From a checkpoint of a small transformer trained on Wikipedia.
Size: 9 layers, width 320, 10 heads of 32, MLP 1280 tanh GELU, vocabulary 5034, 13.1M parameters.
Architecture: LayerNorm before each block, biases, tied embeddings.
Each number is 500 + 40 x the weight over its row's rms, rounded and kept within 0 to 999. Layers, rows and columns count from 0. Numbers have three digits each. The size before them is the row's rms in percent of the matrix's.

# layer 5 attention value, 320x320, rms 0.0219, rows 36-145, columns 64-95
104:486454436426551561540481548534504484460498437517515497438474490570525492436464531450564511420546
098:561479446482501490504529522568543520566505542535481505554428497490566500460449521439523469420453
103:482508482511545491529474472526557561503514507573512493542457458523507452469442501505469531549467
098:505544422509401520551505476525498504443539510462466519473538491486522489513455477457446470541446
101:522521588587566543479488475488501450485463519392580476453562473556507506578541481454489450537552
103:510499457481556522524457503517464537480476470519523451517526509464506526522454498520534540537523
098:478528473517499468507509513435435444460508477534515530476398497530500532482510520478441528588421
094:484476507481442427484540483492462481527459486500528535553565528452470460440550432501462523508504
095:511448464524387520526512539489470472452566519479488508536534515451482493483453475536451496520533
101:500517602546542587496502500465471509513458461467483467538530525560465489551504482458556515545559
091:521465554448464428559555496590467497563557502514544482533498532441535524439422535587486443423509
101:509452503549552515516503547442467488503475513491494493504503454478505511508552478489477530497464
098:505538599484520530482524554509531440539477518417535522527547468517499501530497429521501503496607
102:536468494524526447437561517479467482536555513438501530512514496400524500555468506531487504569505
106:503570461484555530537542427531567482481523554596579530522525562513499513551545518506530445471426
090:459517510525467398463510452547521499547519461443521512523507486496550442503480428534465444441482
106:460466527534457523508505434591459490447541524649522496468513540568526485491536540542490493561451
102:523508408509475493495494542494483518470471547524501543539528513595445487431460492565518538519416
088:520560447495486475464518392528489544565490523533475514474539466494495562442458470494459455500433
101:558537455458468491546541522531449557455467504555521532565525540499507498447447523456446451494454
102:453497492499510475556559594507531479502476520559557503524460511511483488455455452516474448467501
103:490475482417520555493446498532476447528492445562464475540521538494511530550445412454524619494575
100:448508498513527507516532517509438523465547448470429514459452517535459520451471509517463531523524
099:561501512534518513425490421449507470544558529412521443471523504434548544514527500457524509555576
101:538474472484537455520445536519486522550507496494507506451487619492496508485443441500488490470509
096:481500544457486471424500508435556441538534455481471539501599457556508482497512475480521479545590
104:542564493503519544511547495570453513464408540507606504489482502420462527507484473523453464508467
100:517551509474501466497460436488534498547554459511462553537428430518550476517543570487481537505476
109:534499569470452531515453516448471579520517478519544501510487507448479500563541413508509556557434
101:439478506536517492488462529469586505533429564430520434508530475514540500554478488565485468463530
109:474523537486480468508460521469529457502483508435463505511557381467522510542475558588516454449475
103:480496494459494442529474467511498474532511473473556486504529527405489498433445561478551537521466
103:527454525493482432539440466512488466442535482426461500507551496448519500534461446516562545447493
120:521496501455493561455515536469521490500564493535487550520612530419561504500503464478575470466423
112:506542490483495478468562517472491555552517491495473521480517463478462490466486511508473507503405
104:446493472480538491412516483451459491518436492446447516555479459479516484443488422487483525526556
107:530472482548494511487492540567495519460472510524519542540495500513484506459470474484429525529454
108:558443522476545467474472509496512506483500517526491550509538539439463498494552499505579454496424
116:442524538550445531443558463507503520484444515508566491462572452431543509460474498497490488471489
108:490487553510478497527530472489479567490606475518474508449426529522489515505481501560432478482484
110:538503428510480474531441505547493533450449614449494482541449475499534513539530525458504545479597
106:542515532476427539532493513499560454501488441498493481541509557552565497415520490537538521514574
106:484469549423483525535547532511488458497535447536508471491522539506458493498503522498535557498494
105:509517553531454593482450572537548469533579500414545551455491492479532503480539473502499525478501
101:485474451500570416589547537472457456505454521594522506484530489608495495494470546492527525524519
100:536491537505480469451459438474493563475515508452463471513519492452543504502497544534557407454518
101:488489522518432480491497549504553494519502455457416533524475560488499481477545542510556552466479
096:474498505503509539455617439483497474465462559563450465518439493473447502559545552443490485537487
111:491467522515454538437463486525541420485624475435551541528563531444464492525500556496499544490523
112:475456527561523445456492488453553484507498486427544516505561567476490491540476542633483499466529
110:539536491514505519566496538512450582443468495478527521517459527467469515505552439499562539582495
106:539525442496562477436514569497455480481573495501489485544375566536439490422454493557476539551531
108:434548495480403517456523446501472522478491421557451488498492558503518506473459506461481484556473
116:489527475593600401474477440497484497489503536485521480512416461470445498466437517520460552489575
109:532416498462549556515427555453542475555476476490479521513363514494552489444492493534491511499487
116:516573445491449454489480483503482516516447507485440430530499518496513514545549527394533533584472
101:447519516531515500560517553488512494496540467505488532500565513530502482515500480433535572450388
112:443573477515514476465491474556549465505497496534401469524543533525502518448503483431486490503463
108:570470408506447507410565454535487469490562464580485520507514516462460511525471479509500510545525
104:466492456426492553504536488561517428530507478573486486531503494479495495383571447465455533498569
112:477523477544526479465508478486468580491512510575357526520541465477486483496473430496500469590427
091:530573459463517484505533603556529512511541514525502456552503485526525531544391509468508544540477
097:531533539512435531503507515517524548501483514486511478464493549508582483505560504532498487497499
107:517490452502461484478482423518516508538469521470420534466595513470499481498474493569515506444495
120:442474454458510487503495610511544513495492454513532487509550504577566503487484568502516505493500
096:534530518573492565538431574506442491585495465513424512512474511566493494528535477497545537554505
106:540541510504587477458416548444420526465496516459494449465491510551542497480555440539475509524509
115:523526564513485525413488480517566426516429514466612479468570554472429489449493529515484487487543
099:505411502495503495511492473422586503565485547509555475529554447472534491461451512512476495482480
098:475425458496582528438424523466510521540530508555466482504484538535495494561494458553521568439499
103:549498474509481483536499476428471560563518560547425506551427502474493478485490461588557517520543
102:508506509542430466489496403435559425495505518489502498466509518449585496454471541507512571388526
103:489476528504485535543569416539513515510542517415491481496474500412486505484451545505489550485482
112:441525503493535554495522461548466497499542519529411466482434476494481487544496470490479508536443
101:484552475513548526593541502468545524503481501528513520535444513450565504541530530450453509481528
101:451555471484512492501584514468571527525424478532568495545521529537462502471485457497479555487550
101:479523522497503415492567434550470522514503497506534496442489509471510471556515485489592479551491
099:586473447489559509505476508473551499462503584446478470556571412496434485419506511514436472506517
107:503505481555583553505516510442543482491578488488425521541412550556496492494492502413476553476541
102:498551472524506558463416542511574529505503482553451496489520519535526517505477507489555407465513
102:487504519583484526523443493544505510513476512449487517480437526481520496509571437506455507500437
100:501470466558437446469468542512478461562480512493489542495542462463499512457511533510562523487479
100:475487531407477537447508501432520506544529513546465513530488518522524493486568496518490517444481
093:533416463461474450416497443546487530479532505457515514474620508500493514511515547477516438487509
105:442513503469533508432542477500509507487572499493515443442392535525509486446496494459437514500554
095:526468561576437541457511474523538515516468480495518522484540526471445492507464509490536519517531
101:451552490523485475534490468511491562518422481506436489507534488506545517459412500505488545524488
107:476480484518408526562568509523442549531496492489512495528482491451550527543495475508493523511413
100:490469469522490535461504469476514486472529488493512461455579540463471515548501486467566536515467
113:413522557548444500444432472436467528485480489492501476486507460510500507429468566437458528449510
105:445560519451521457517523542471504449547468466498491549488544422499587483431529455542493532431508
100:510491514453509516474554515480461433533414529450599527495572493553473493540533565487549532529520
103:460483457520517520532454463466494581521547551479426464530574492486553526480456517509485540457457
099:402502461563518587468469447465546490558476474544475441517525484520490494596573428513528515440456
099:490503486503486534489555549527522534527467516549509481492510542527474485494473602482513530515534
105:469489519451447454511544505494493441453469490503534465428557537543458482517520426498532504549469
099:475483499583481584496439587438516452531567480467469519465461465527478499461489450461547442520566
106:478533455470533527532420467536485397419431479545495499515430444600455514492550523505500533487526
102:464533502526514454475521595505476595493519493427422476487500566497554505505507497433473507415524
102:494476502586488506531487448505516544449488499536474480465383516497513471526466521579438471497454
098:464525511499527473540462463508507523601511527467529478513509468554487497558479511503572432525457
096:517486507505531487615513507471535448495483506532446472493482518511528512491522462477477475472458
104:533509490479497534472498466455545522511518511546518473530478455517450471518493490545481463447542
105:495470477480464504534436528491504525462582496553552486479507587517488520511490446399473517470495
107:595525579567507500490575466516456525530529479535592463533517612432533487502402492418483446496449
097:503526495476500530531473447497515454531510471459484522469548532573506518478514505508554512500416
101:573523471478520466527493490497517507466516458513430482550553466520502483554494454415519469528472
099:477523464447501454508462515499463555526513456483475480540451486539543499493544475484534502510582
100:538490490597519528480452527471554493526473503503480492468387534418535513516508588552467484468524
095:529477464533515515542483517488446487549500543459437544507506507493516482489599501476473525464471
# layer 5 attention output (transposed), 320x320, rms 0.0353, rows 36-144, columns 64-95
101:521496518494472522531534498461475479534533486577512510598541508508463539583500483541439442517524
101:492435553451523508478488510412509493463466384475508478500488466467524501596521539505522508494514
096:472440553492507523495486549501544463492453503477491512538502465454510670508568509534508430478542
094:499502495453582509492473505497489562530434496476575547478457488486497663501442478502502556525484
103:556502433476505452521484451503494481516494537523534520504513429452460529434481498496551542478512
099:473495533487506488511506505613493504473480562497495505494416510546530375466473516435500542530454
090:533497485512515532498534474506491523505523500472471531525611490503524371515557514459525573512552
086:438503496530547490493462490507517554478477469502474487492436485503548685488476504495444520468415
094:426525525501551512508469441549463515476484522475531460478452522501568531522537502503528471545486
096:554514441486485528506482513521523469482484536550513569532511482511484678480484484551483488449533
093:608484462497554516484487470477502496504538508470458453428527448501495483513567410369589528523444
097:395556505521394511484512500518478534492545473467532518535516517526514486512418492469510537507530
097:510469508422449460535526473491513503551501559552467488515486485523492490523492492515539539488437
101:506508486534467495505493438496593479504491558489493497479476493512483517459495485530511551481507
111:474403568529471514488421542404495483478493409429483441548520422533536504482515498490531520520566
085:561484483501540537493472482486555510494489547532520506518520454520452734480466528540467506562509
103:573510572471489516463485532432530502449474508472470533566488487452477614524569582409517543523523
100:408465625444518496511505488540571511492544464547447507543493567451507430558587541489485519458513
083:472505507503466508517479555560493497457511529480526499489472491580488200461505435542491524458511
095:512470490558549478432516486563540434535548512505476525410456495461492572498471509528493583511477
096:514456550477462523483478473576513500505539506472465468510420518465565603517483484477465540528536
103:535460483534457436537512522448555505512462551553505538473511492443448439446557505468482482514428
097:532481531580488465510424490495541430585532543491474542518565520471513385501546468486601453548478
094:510566412546442417539510564569457481509455496462469502500492419547463408445488465505544484482488
099:518553597502457551517540524456475508425546523557500539593531455486483361523542544475533515547416
095:550534520544536487503486537498535512447530525524462507477460570447443504526577557423504473474523
103:498550576469460447478458499462479476590487470458498527497521480493587438464485502553496513419538
102:536443522449509535534482543393481457516476473442563517500597531470479582470525473562475499462592
113:547466506493578488545540445530493522551562473541471476526399532503506513475541495540460531484507
096:542451478547529461479511484504490546497560467462544626487473490512511421462506549470510590550484
112:502489423580489505479485454542467552539552501519554521507454536449586490402540441460476513520545
108:494486523481555553433509473465563526558423450423492605492499507489480481513539445553484566489488
111:499507518497522550539503507516519499510489487457468429491466481487439535492552492503498483549369
120:546516459518441498531497470536509475456522483448530519491397490458535459502493534530448566513424
121:492472546480554490521564448497456526483457496519485572517475492571488554588582471481426560524503
106:493542499515455511442496521523503415485476484480489501521514582476532558461483522539506459438518
109:484528546465503477545504505415540474481493482523498488450496452441522471576588454465493535414495
110:426433476497450532461542477542513630503500518510551438507499467448443518530540573499437473554449
123:508447516526501544433497457506474532499548481467475474526432547515531484478522451537495537459451
113:555454489439477502534522499516510435459474553478550443532539516491526457566497479474542404555532
113:456514423506492533539528501436449511492473449497524559480504514438524539445479510485501493545470
107:459425510540504478459448521448524464497559442477453459517500507502489551485512470429535479560441
109:544477496493420557522427505575501537540466606483586504537486503460476506451527527553501480477453
111:534477491479438472500501520477504482442394534548503555582493508520511516436510485479487561595550
106:459556557510488522451444540577514532559528469474461542457543509487525481510489425454479604409460
103:495526444507531526500501527521491519500529462468560428423500471510479479513499559479495499461509
102:535500486511492524499486505466513530490475428507525502457525487516529586482468535561473562461558
090:425496542465417537512534448559456497463518536477510499605504554504540420464536538542450510452536
111:468521408507469513480459529403481438540382449524427477553411523514553557530494440536567492486512
113:521511512490497522494476481541591476512501514471535562459525454520490547483449506480555577511513
116:571479486442512486463543509539520511497536421530511514486477455582489483528458458537446505468506
106:586371435480590484493457482476574481463482589469532506523605429561517526482459508470561469541558
111:477456561496570491484496527450471445554460447470480484567468511540499530565455507511493380502536
123:505551460464490510508542488518528490483422472496535578488623511548437476543534532443455433505518
117:474453510504491508492485511529452542550579515473489557455541473493494537518533506459516555555554
116:461513562537497554567512486513515517470537415482524444543466458555481457501516440483395405513571
106:521514501472541515530484412473496509512490476550480465516492441499505502548451473528564518498512
114:497462542565502496518495486483465467426504518474455576555490432442572453507477434544505564509542
109:433486545516539440488465559537536448502450550445517457468478481563557490472427434488483516470501
107:511548498540548460416474523426505363506474429419454488504462457491524495515401518499539558514502
113:454510590440532483502526441481529519507504502497536570503475442541468548554500520553423492431490
090:446493522526519520539538422526421416466446487503449553537491484517416430456452448443518489427528
099:525455521492470455507412479519451467561525541484504584512477468450530541527419460502453546582529
109:598487464534541515555498511500511553510495508549576450514428491521545506544506464509509438432454
123:474516534538497535508480460565443476499459541493521562485507430489468573537514388518441587497505
090:538504519414532481518524461514508516493538518514489529491522490542470608512468461489377458479534
107:533499479477476485505526541507512494468506532523530500442575470521513539494423488480509501567518
115:433443470549467489469455485474514448441456503521483480484400480479508576524527487553525574493466
104:507531455470436514507566475440491511431443445500508508503526543422490553471566519455520483458530
095:526569535493474521550518513513576540497425484528513498520512412500449511506454473486471493516510
107:516483509494546481544497488504544503507441522456561615480569475532543519469523522540434510490486
107:568471469469437532590512519556508511494488462488519461519502498532527537453431566441539437501536
102:403473525511449426540521484423530491495469512490473471495416531478483605550463525487488453477480
113:520504545500522465506546527492491509569483423485446466495437511509449576489475536506471405510547
108:592511498421427450479500545454533499574512462571499475478517497531479496423512473522512493525481
102:507435529560475516510467494514488496517496521460493559522486506452543516459578503486455514498467
097:494474473516441511506491451496479481497493463481427503544503501573455603480480497484484469484438
102:501491524483443480453496492474461467471487525538525487518465585471520508499501497548552575443410
111:524517474436496439503512529532498511473449462583490456539472442540443553465516540534468495457519
097:503507544535504423482502439536445426503512464459503576479553434537461439408479544526462534448477
101:565554491466472504536568519475485537489498482506553449402495538430544477505524586535446500528518
102:491517556499525503485495475534500528531619519494496523427465516555534479495460449495476576478462
102:497446561531487483496484487499472537504491511506524585466541518451535486564446511564503488528509
096:457508477564495544534492547545456553551519471550519447532416488573449458491462497512513437568517
111:549477532498494532513514501514530526500403555496512396521494475501505539538436509548528451577500
096:499491475460470507573438476403488487459417488410565542496442457433525569478456511521475554390522
097:477489532459477482534515476540515451482485447502556549483471495518492407541506449492466447405491
109:450492563490488488538488414505493557492596511494474547515482568440586467517480512506442504491405
101:519501513501448508514526529541489498523473561544504408514484432510512504504446474523460440416505
119:610500500486554515519507521549516450539555501461494497493448545556515516494481472516509511502528
100:538483513496492472486504413542508511538502516559503575511505513533490552484429471463513558555482
104:506490532518513520437469478524541549523471546504546482491473510471548555412570452524496535457484
101:503507520459542518478538497537443403565466500528543503512472528530532419448495552488498493566592
098:549465497507519424494559533525515520457530535485525479479454466474524457448466525541480477485512
095:494488444458568458481475455488502476515498463446573459519480502479488593554491507488544447581489
103:470467499554513542504451475486571551540521503547516532584491458455489500510451514439439492553551
104:579499572445477501511596494511503514431534488532523507532529468456466499573472565517468525560458
110:554413524510510490512544499458508544577537567513528540480599536469469456471460511469514461498439
104:510425463437553524494467500516449477486464467512517493543551430423471487497441491546530530581491
099:498500482486506498480499485459456487625533487478507520503567544510507566607541419402482477506529
099:534522492506463430514614480539543538429422431472539497476494571549497567482517442519448533510555
099:448505523508429522450563514548459537432524492527532514546470535508475509536468503523495512398420
103:505503492479540463475479577545472448520481506428504491476470524524513577489516462485489506495499
107:439530499569551488513510488483482496540503527459444493493510431495519461436488484543522539547441
109:441460443503443503466449542450477509504492491526395490521500432549514522482560494609494465527580
097:525477524502518498472541578552502521538560508517505530512524494478488466510499556462507516515540
103:464451451503485557497452537529501538416478516472518475441479558564521526497499503606476523538490
099:562497461498477452533513488498527574503450500477516529445572468483458502458459519525499485449465
099:538466441520470470520548576440451432456615493477577487478557420499452478493476530495503532586521
# layer 5 attention query, 320x320, rms 0.0305, rows 64-159, columns 64-95
121:507432512493596588501551490543569575510466506537505478472481484464490521585528542535491510511499
125:504472439468539483469564479541557513526499555507493500502514490518511524563483489592460506552497
115:513504440465553478484499442510536483594451484465493448481578502481488531459537492548491541528533
110:539452535551472529444495509475477504573520575531536458522525486543475531523485435533567540460461
103:511519551511486514524495539558492560510558474496532521520443579448507496525485516546502475582541
120:450474501568531481510521524520451536433530435448477540508487456421493510531484484514442494537507
105:490448542479544488543492455514492537478544499452526437509461507504463503484535509583486485493436
107:422503521498496444446443487488511455517497504511417495509530547483507482461489451473454470528482
106:448511492526457525532516445451484541445498501534517554474427478485462497481473482496514546467567
110:534504479495512480427547544510510502540493484467501559505484567510454528492436503440484468514495
121:453488466523507437472503471469462396470536519491527497514563568460526482444523457436447447441496
118:498562528535467497526488490466483489561493408500500561508532482574512529584450455523523565524524
111:473452469530408512545507562471557517531455547496494458494512473485482511556473461524497549456539
101:479552505495460477518511467536565500536493532503512474493540530458537512471483526480509551471550
108:490497543483465565530490508599547462513535512460501542473460513511573506473463481505530524521461
110:484511535529479508470482514557430512444606553498462461506468491463463479411574457547519514485515
094:547488484501484455495514531521427524520508538527542427521464527477525516510553497568499450552446
115:474489577471533488466489480528555580532520521454522444498498468470530495547539509508485492527479
104:468486527551491462518470519470526471486448519558489506578591537504539500449520495484533528481480
116:558471435456555596406453495519502454584521469452512525495581495490515518463510498526548534479537
094:490459503485453550490507560455432574487509556517461467485462539588508512469532539525470468468485
117:509543534470445510543453493527437520463558510544522451481490501501482480503495479483502431513464
123:426467502497512500456541483504532525473517496473495446566420549485491518448510502505473485463485
105:480508550476466477442554490458478540547494507494550440476515483517517509402491441478523531478487
123:536508500523478476478535461577517519544491519510454519495504527489506487523475511559509538479469
114:441488561521545469489417520468520465465518370443498510536490509511479501630519495507487519559512
098:420477512428496497490505503402523465494527434457525480482496567505531491538514472505462451496552
123:564516540528537520523506472513503524577516534486485520499554512511514487559521520503538515501483
107:515522529530430490422483511467517414522485579531485526491531540436473493480521479535547552443481
119:464491487530447505502500481495473514388536460536543508538462539460541471517489511509494466510503
102:490459494526541518550433525487462438515479424507582515532514510509531509489473499489504469521534
122:456467489491458513513508539469480490448469513531533570581542526401524492518563502478471498455548
090:482469549489481516549489503495581478495434485469564520558503544449469519560548463511465577422530
091:514465544559504585490494529484510558507579502483532485500498518503447545490528507524537507517530
131:617521548539504554477547511543494497570487545543455467474432443502461524504492489496531511500429
134:391507542485481517567459504473519451454521442487502524489505525514457477570482513469552525491518
092:634522453579478532518478547495486525458487519442499466486453436465441497406447503497520427580507
100:422487522439520532516467487514536490537538409459494549468536541575461480460421466553455560447538
096:476461541516518495488534475427572448511463479502486538435469473522485527517429519482427548478459
112:426546480546480509544502510493461492559497425465467492465454526512570511563485509554547504513505
097:470565543452516479487491539505492563469485486449481469521510528498439477464500491505441395557494
106:523503469446572569500480500468446518555450478500527558541526444582512491540478521531459496514487
118:519494507467511424480539506581484625566531572509518467446410482545547505562451461542388469551367
109:493474540548543485418472488427499495535512440468536452508526519573522529454509505479453485486477
122:426508545528472489469415481438497506447499398456464531545491486518487495483504544426492549478495
112:513507495507508495473468517497450494555494531508465451481500514516571503419511438443532523533479
106:488469554471536524575497441546558512485536506449529468451492531442555486536456529468474502498465
100:588447445501487486487506481582524433517514612496479500534505480509475531435524474457484506521476
105:394473530508473476428504433500493499470574414523521508542476581495456496456485487537379444496509
109:458506494544517525492450461518431470479502458483480506479475511485485498419469507474505476502510
114:403454555487519516537467484449464517443541428496532514549559488514452461503568484454544463537489
118:600484479446466516460489482528550514533516534526510458425483540519511503464545489487485547500496
111:584525502498479556484544495511477499521473561502505417533514426536483489492488431528536514528484
095:489511482465505509571463483546564580530506473433504460527481554522584537526499448502478533512544
113:441540533501427482470493522420525497508516502522509511535507559477489465499486481482559526424492
111:501519552495486547544505479488541475514485504464471487472465478528462520524513551572505520510544
105:506509478523475469516500494465533454459448537487505424526581450501496477498543526494484468482552
107:440477449461466466457479481531535475492482512500464422551495551566461498448507498488476578461517
110:553460461502532537498578472506528534514497544488499485528488469476472520539518513558491454564523
101:468508558448530488494511437519506593457549441545495504552438526530481488530545475505509482545484
101:527453534520486490495510459583500560484555584471522446462523532491511523480528457588445524539464
113:528487464524488499465536456536533518526471542500512433463525503481568516457498481564502507477531
104:516530493521447439501533485500560476515495574503485423435460475478591511429449466532498585482471
097:422539464493492492453481514501480548424493479527505521519499520545489531473511555482528528449488
092:451517491529535498492528494515411502506512506567481510568536551539540521440480530502540469558505
096:500442454514524474466511525443493454543562473567466496531482481492466518442447482508546473520546
097:446533465534476479469454479549507518460516439458521477501455543466528519473501497495482433455461
086:451490474489454505489483462430534416559462441487500426546542472545456458488485515494461540427456
097:459463494458520455504441507465582495520510499543398471531453464510512535507456454491505522464525
090:479484485528491556510453418599572528466447509511513519430430522513546509480441582569500573425505
099:535528516459441474510491501510500543486574460512511491469483534476476512474476470519498452482605
096:529514532525486488538463482461481396496471513523527507453496454545442489451421433534495465493442
099:406523526465543521502423464407511466525503451484466476539555552475465537519473511558588510494539
109:444463538477481439488422554493452566512490484519501592584534528529514490530479525481508472468547
097:509487563489530442511476506521472464460463405549548445463509530469457491558535517498569503461424
099:544464479439520502512444475528504508559472531524491469507498560455491501530534549525484459541484
090:396465489450539481494477492478561463461473402481567519497511542594527485457463475552453528524507
091:527512529526571476573509481508512460477458475501530530450474565438450488524500501435503480489487
091:446432463523448549477472503522489474531580462425505476456491633525447495548540484437467480467485
092:547488485566510538449494519491450523480514488543505497462523396517493469497464528535543521506487
091:460515492513496453474486524547479496538542490497506518455437521553521526504418478478451439490496
088:491518501485503442493497539526474557542533523534559475528489527479526523545511457473480468512496
094:499571464510422480514465456430504524512458512524532496497494455465451518575576473495539472531416
092:503499475504467514497445522504439490544495501467557519435501525573479519425494469540452406442451
089:575549481471411469453511471499551560495458494499489507573503491484471485558449460481474559494507
090:489428471482564524450535466522434488500499525490533466458516531539501495560549523522480531479636
095:485528485590446538522455531477556445546555508494481544474481537480551483500480434434534470465494
082:519507514456446477492579500552535423519469515518593587536534523535507529542556502504516494492550
094:505501469536516487497543460441500498505468480484449422480514462501521542519508522449522488500516
095:494479479523508442524556416473543455540500485484465445479510519503445506504469557474480455446579
091:529504471462511500559479500530510535536528552531536535514531486487567506435487479546532531569490
095:478567466444550464468515585543458546556533486490541472475447555506508491481417455454508515572532
096:526527476508506455543549497447467457486477483553516494525476490519511467480445492445518498503555
095:490502580443505546463481462484524516481494487538519530569446496545508526539534575495547552502522
093:541552498545494494414440475451430501512484515532532463521470512441491472438432418493510449449548
097:484604543515481497553544462535528549529529552415404520495457423436522468468494498519486481524555
# layer 5 attention key, 320x320, rms 0.0282, rows 64-159, columns 64-95
117:470446518480550539500527460511513499500531537520503413430490507446522627571477530511521537554461
119:494486494415480473476528464471489473481462492497518482445461536518430759516499506496458461529517
113:495462442477513504543470543475526502435522497518496491484536559454495721492489484489463491430475
111:517528536544445534498480548458506471530492526502501435518447483549532667435464443416514507475480
105:513474512532482516488461532584518517504594536483483506482507502441506411518542462480501517526480
114:517438491544514525417473519503472522475510413459506502490488511478470494535463515547432481537586
105:472504474514466518493436469557463536450438559485505419519470474471521503565561482591454486499405
110:427472558565493566500534491493488428478528469463425497527519502449515460465558493473486506491536
102:468506524520450538587523480506598558467537468495524454454522535514531343493492534507573563428487
103:465498444505476559436513466489505522489534477487510521468527548529490479504484515532561517402495
121:470441524558515472436487489510462470447478434479526515548540569412464399476543488490450436487537
108:525496433478533448453511558433487442597463460527491562487578437502423487493367521580479562519502
112:430553557557457520495492519416582458505444492505469494539461430477498590542554455450527503454525
102:464513489491469563437528485532601506466499502503466564582498566468555526516537462446448548472553
107:444485487531438545545443437590526508517528583503495487494486465488551445588539479507495508604449
097:492521549507494447518525569581522580494563535476511385469451552524583411529626500458515513452507
099:507502438477456494424508518449518527501524483510468466544483485442507600503511419443551389552432
107:481475521490561464474492520471514506501489512546483475504570507431482524529604552555524543490510
100:505487502553440516509518493427500515501579479542503542556556542463467388505580479455562477443501
112:544476433449504513493442522455445481484482467504547475476598562487485621515538455464592565520506
104:437561468439494468469515523508551507464491509496532475472466534563509483479455470484481542438566
110:530557551522509519491512502624468462514542535471542456515431490500512380465488508498489529521462
118:494481488417518449472524472455553522480482479457491476551474587429479545545536531482437488453469
107:467530495532498454453468519462497544479471444464452513501511528475400508456491502541517517480450
115:563543466478463499504552513553504503498501462539497540553509514482533602529444524539457558491493
104:505498559541517448479464504465532497519525450458431495532548531508482395542526452480515545613444
099:514427493406512408479499533426541452501492413502548532493572501469428519502498480598472454513507
114:532443490548513531480490441447500477621558583477461459437537473542535592523481483443560495493514
102:551513538523524507476432511574503495549428484495500528471541533547498504473487487497499497438494
106:525484490489483529506517497588452556502524503517481514491523485547517219487491526478503468519516
096:531517519508535466555470515463445457540506461518517502537497460491496458514489477527512461553549
104:488496551560462506533446489474546507484502442487402590568518505499560360529554475552535483485542
088:476571563435376440479472553508488520489472549578508509570514522473562342508504529495461529488524
088:531532527469469501523442560530542492502560578490499414525444511547542376520537529464521567495451
111:506553553529499518471499510528521515526514572494470438464455422525475737562490503477494517528467
116:467484495594480505505542482576525470510478550546489499509520466473516126482514498523464513480522
096:531549479525507537506492549532501530514513548422532457528456458510572441495491537462500517532502
102:532512520516518524508473479498511520500440581450502536498532538531537292563483437525451585464523
092:531389551517522488542476439421546450484419494466468598490503441478419537472470457537443457570571
112:394514500586541528501516473598499554585558541504459466388458486543556342467412551488491479581525
100:521458509452540477436536478507466479476510502411565450498476502449524454536530491508523508491524
102:499532441449539455555477493436510527575522491494568519474523460597576453486408555539514565520484
106:477524473475502499533521485513485482513504528435526466492405502479483729484445498539507477554433
106:491430532511553468457489576402438460417496475474521500532551571490371569499578509506508465471486
106:539474570573497441498504510503466552447449440502511525606523549416493204560565496517501492467475
097:519467503557537508476489530438441468549513487470516445480450531470461693419505417498509489501473
105:541444549468532544511522456560537502502492553477525500453477463474531558539509511460492502567513
110:548449519552455544509445470496526539521515486445428481521472496482536619573550447439554452491492
103:471435486444528488446466493537479517420491385425546510538524622466450534522533508552471445509486
113:544535510507493595488466475596504562483519585486478441511474483522532434523503458534474523540484
104:520489539569498491478488525503462456472547505502480406532525462414560282516580520438528469563512
105:510502518490559497537481478502535487546491479507474433436578486554489679493544497514610560500489
103:446539504471471556535525518573450467523543598526530411496459476508499611423472473463541487487402
098:453491468420449456494483526512466491532452498501550526478532574468583404545527501463508559533455
092:485493449519451474551496564552552516576515504504504446495487531512551213441503515480503523404499
107:489459555415511456526475504512559467464507579547547520508538479478512553536527531511442552543526
107:536526469479520502520483506497454452498489564445513480442470425507466567485534433487527409495519
106:447529506479416503464510472508545504480511520455517468532472556534553499526596440496497523420513
112:398457492497509494470516447381516488439533485436538464500460458497505670512475520479493453470452
097:534619468440474498495508513557463555521585522514495510493434492527507386522455511476499547572431
102:399505544517467545465484500555484523455534531538522416486516528482543590529573504547508527511449
109:440514544501463455488480484493516493438455474473497479544487528392519684505595488476503529478469
087:458464564496503456488528531440516508469488449480494462449504560434414781449544471527476525454555
105:443502438549439486530518499467508504476491490425518456448476488568490423485492547502504416459555
101:532484461514481482482511548467470521503599464504449517555487534478486444471450540501488473497497
091:498450532506522494497432517414491478498539475515449443502479502476424815496447508553497473571545
097:456522455533511534409512493534482536424465471449465409520486512472522420506504508500447465502520
094:499426515491517523479454469394455488552440458489492447494501509521509695400562479551497528467514
098:450457506503457456509479510425566544532466530540452482496434583395497634493489401530508444538526
095:481465494486535524495502453523573557530413556499501468468484472572485497446410544580454544431488
101:531489496526418481514484498506563563428532424489525515537527581487492548528466513523481480482519
091:562495539518473510533444540510481476493495520515493438420482445502463731508454428547501438560446
095:418559530541570495504462517442493510467520441442463549532574555460487294499541495535531490486524
098:500506494493448479514515513562489507483518480498534579587562572545466151496521499461506475457533
102:555460549475537458453477513516502521412485461486496464465486521439493451492476534532511489524439
107:488503466458504504483467497541522482507484516504472561453530576471504622508497521538461532531465
097:453495422424498452469504531484452482401485444483527527523501547472495282478508499529495552496535
096:525486517487522500583509455519514505477442521496532496500520573424515369539464497466509542406503
094:450474471555486476456567510547387510534542442451567573505575540509493274514536517433430527431468
094:538403474531481497513465566401476576474544478517517470436476439502445684460502511559455488494510
097:498493518508484466488491547551427502525533441520531455488434448507501546459436475573449485559569
100:448504388508479526466509486481465489500463510472544548535493574518515540556499463414510477475447
100:490550493430494489543525511517486497500460493525545572451541470511469475573450463448486494485439
100:536458455531525480455454509485565493527486482497489549412517529595463458463466504527478474421475
095:543518489553405507482500480395524508508467421549505458546469581507534672576547462432513509429449
095:520417473472486481442461424545421529444460514469454464458490506521467612490530522498451515544591
099:513505496581539529488537538479518415568540551489483496486521539506517387503549479470513444402522
086:493505499446519433477600458477491515510485552504519582531513482493520166488521517505504559466520
092:501472506555476548493411467482519522512476473486459436461494495501446780451486530498503477515482
100:518484505511488533513500497431518521492520493455450463490523543524471604441532561516491424418582
098:507452422444571500529480444573508515625555541585453533436508500554502425452476509532520498521496
096:528495450491483514443476532519454499477486419525469444426444533529452729468454474495489483572522
094:548521490434511489457475509431496536471441453515486444528498541523513790476418476495463492477532
101:446490604508489495497485503484546477543490454485495459546428517621485448553532520462496523514478
099:574483401525513461446506520496437496542448481512537518519506531418436603442465444476527479482526
098:475685539534461511504531470506558445535520514462455517499420458491505446482559510514485512521511